config = dict(
    n_layer=9,
    head_dim=32,
    vocab_size=2048,
    norm='layernorm',
    norm_eps=1e-05,
    tie_embeddings=True,
    init='normal',
    init_std_qkv=0.0251,
    init_std_up=0.0251,
    batch_tokens=16384,
    doc_mask=True,
)
Each number is 128 + 24 x the weight over its row's rms, rounded and kept within 0 to 255. Layers, rows and columns count from 0. Numbers have three digits each. The size before them is the row's rms in percent of the matrix's.

# layer 3 MLP down, 192x1536, rms 0.153, rows 156-191, columns 448-511
102:143123149127144165097134111132104125136115140102129152124128136107119141079159160173102131185130147148137118103164087130110159115092154111113143124164188102154172133162135125137128129108167135
100:150090138118146107149125076117152139152147093127131123144130145136130109120116132132128122134129143120123141154119127132121150121167181120174117154137103111130103125100117116160112115081109159
104:109094137109131148086130164115123119119144136130146076148126116112133117122124134117122117148121147101133111110104134124133110168141169161096125173138137176118107134151090130128163154131124158
099:119124104130120142145132048104165141178133113107154165140108133110141109108113150159132131087136145142131117118069097124107080152080108164147137142100131126126114127134098166123153103092134122
098:116161103110151110052133133141111143114114186143123118117137118174115151100124165089050128128137127112123119181161129125121122123100101161116120091122118090140123140100125125123020152106088112
103:152156076150120160083149157169100109214130064121116153141139128154151147114116178125173132149124155098123113119126108129094126104117149098126103143119184146130135131143110091126120091128146109
103:156128122139141089109159119139096116150090125128158082133130135107154160141121090104158124143120134108141100122108156123174126146194057114092103135108076120131112124117138116115132126170142113
102:146152121104130079152104162142105111079169099108074131142112151136200133134093085126089119115124138121130115103083098129085151116150138123110136072151109135124113120114112124116102162088140125
101:126104146140145138109104121115119126171153147087167133143111071157097129118119075137136135088136133097130127155154125124130104085166162164135145112085104142132147124110132140125116138107173141
102:095102102153121146088105117119100125101124170133150131144135117162126146108152134142129130137121096142121131138093089126175123093142155128166149134113127101139147133118098143101154146156068116
103:120138107124136119122119122122166134144119164131161127149119139110138181100144134144141136094126139118127128138173128126111099135121117140135138118172172158087143142133120112102124140128133147
096:145127138104115154151124069153177127163106125154118098127122109087130144134141175132115135105131154166115150138121114128120133114141129123121106134097094145137147118156129139115148162114131118
104:151160130146148129181106087124118145132113110122145127124185112176115075153119115156115125112122113139129133113151113127154086119127158097162091138135068149134135136133129123130131107138132138
099:140190167112108205096110111145159116105131205143155114156144130119086116142098163097109138078125113117127124107130138130123105135165125127111110145107090134103135126107131131117116051103118161
102:128121111122114126177143025159115105131137164097122078132144143119116105105142081154106130144125114132138118127160144122124158128055117106125178087124106149142106141113115122122134152109147126
098:113089101129123163088139102151132138136145095123114150114108121113127136124158141105128123165135127104122127126169089130118105144137108146135092098160093093096120131161119150122170101158134189
097:121161131151127141128124131116104169100110132124117119100157151110174148156161128098117131127127102128130105125109154129133067149084170102126109110115088156144123116116146205119188144126123143
097:140101180109111171140132115147134106094129110145136103137092108140122149111101128136109130136129144148121138135147116127149113146078088121117142126116101083131136110105124161154112150133119139
093:137123110113115152128113119139116117102149107104103140117134152187088119118150084108181132133130139133143139099152104129117130126177132109139110121142116194113132130102133140170156154161146146
099:126133135126141092146131122140118136118119111109131145118092175164151106131167128091123128148144103118136132157152113128074109128183190160141129106150114167149132121105142112120134103118137111
099:126118160168127155131124089121140119091100120141134178110103150133145136146137141093119133073129115137127125184154138130073121143078096122113125133145127126117115130148096083151120162151093163
096:147114125104128106054121174136151121124131121049119140115160151120142080097115074161077128154127121145121115140131146129131135151104134153095090110118139137114126126098122092070169117092119107
095:104086121070167163125130114134123113108150186099141137146113035109109146079093100121159125186129163119137140125162173118128132182138110162115115122095130116118124134086092122138180122128137157
094:138132182128123135076113128139099132139108208122121134152124146130105128154135105094094124123125115122125120088129092129121076111128141157129132114108120114147139134140130161109087141142155126
096:131132082115119099096105089152085196152137113132117133146117115136148169120177138112097124122128125119120135171144130128101095115111170084100137109169121130127126140092093138100129141116164109
104:135116126117119106229176130105145129143104170154139142087096134182165151138134151122135113124122124103122119128099138129066129144160108132111116120124102087106142114142138157154145121090099137
097:133113166107122248140142152119163137156137102151128123095138118157116157138156139138108137164125105160133147129124139125118148129102122122170133145098127108126126120130143121137146113158182133
101:134155157092121071132081135125114132146093118188169146107160146118146161139157131169142121171131125157134126090114124130113140135162167143137096109132142145154111127128154120141136148147122150
102:098113117154115162138112123109074120164126110142106092140118130148150148112110114095093122135125158107127125067111128130099111134197177146116121110174070093106142120106100098170115127155150158
098:126129107114135101169135123120086128107157156121156101119138084154115090103111066137188133050130151124131142149093134126114148092088151097110133082136107086125125130180151142110149142132098156
102:097174105118120158079151092123087145169114131140122130125113123110136117138131122086154124134126099074132141143100091128074132104146144143134127076069164126127127136114094131125148138199151115
095:111117168154115132149134094150120113147120114173090133108127119105130123118127135139147134084124125113132137139162123123130104115059116086101141146161143114140108129170104144127134137124136127
098:151159110115123123128113121113131139141152111135082145083149165113159141134138145115128130124127165123117133140067135132191128130080084169141154090093081151102117116120126143149106125118162101
101:136087117166127106098152138148093116113134118131100178087158112127122118130136147134124126137136140142127139077130101129140129151140134143116127094112160147128130126125119089138105103166120133
116:114099143147130133039156117124129111096141158130119087108127117111100128078117159092092131066125144160133112124119127115129142085169140123122091121111156105121115130143116114156173107093115099
098:111117081142120143140156108108098104123107127142121152146150140118114147114150149131142138134130158151116112125151154130124098129132137110147114099111121114126136129093131164134075150109148135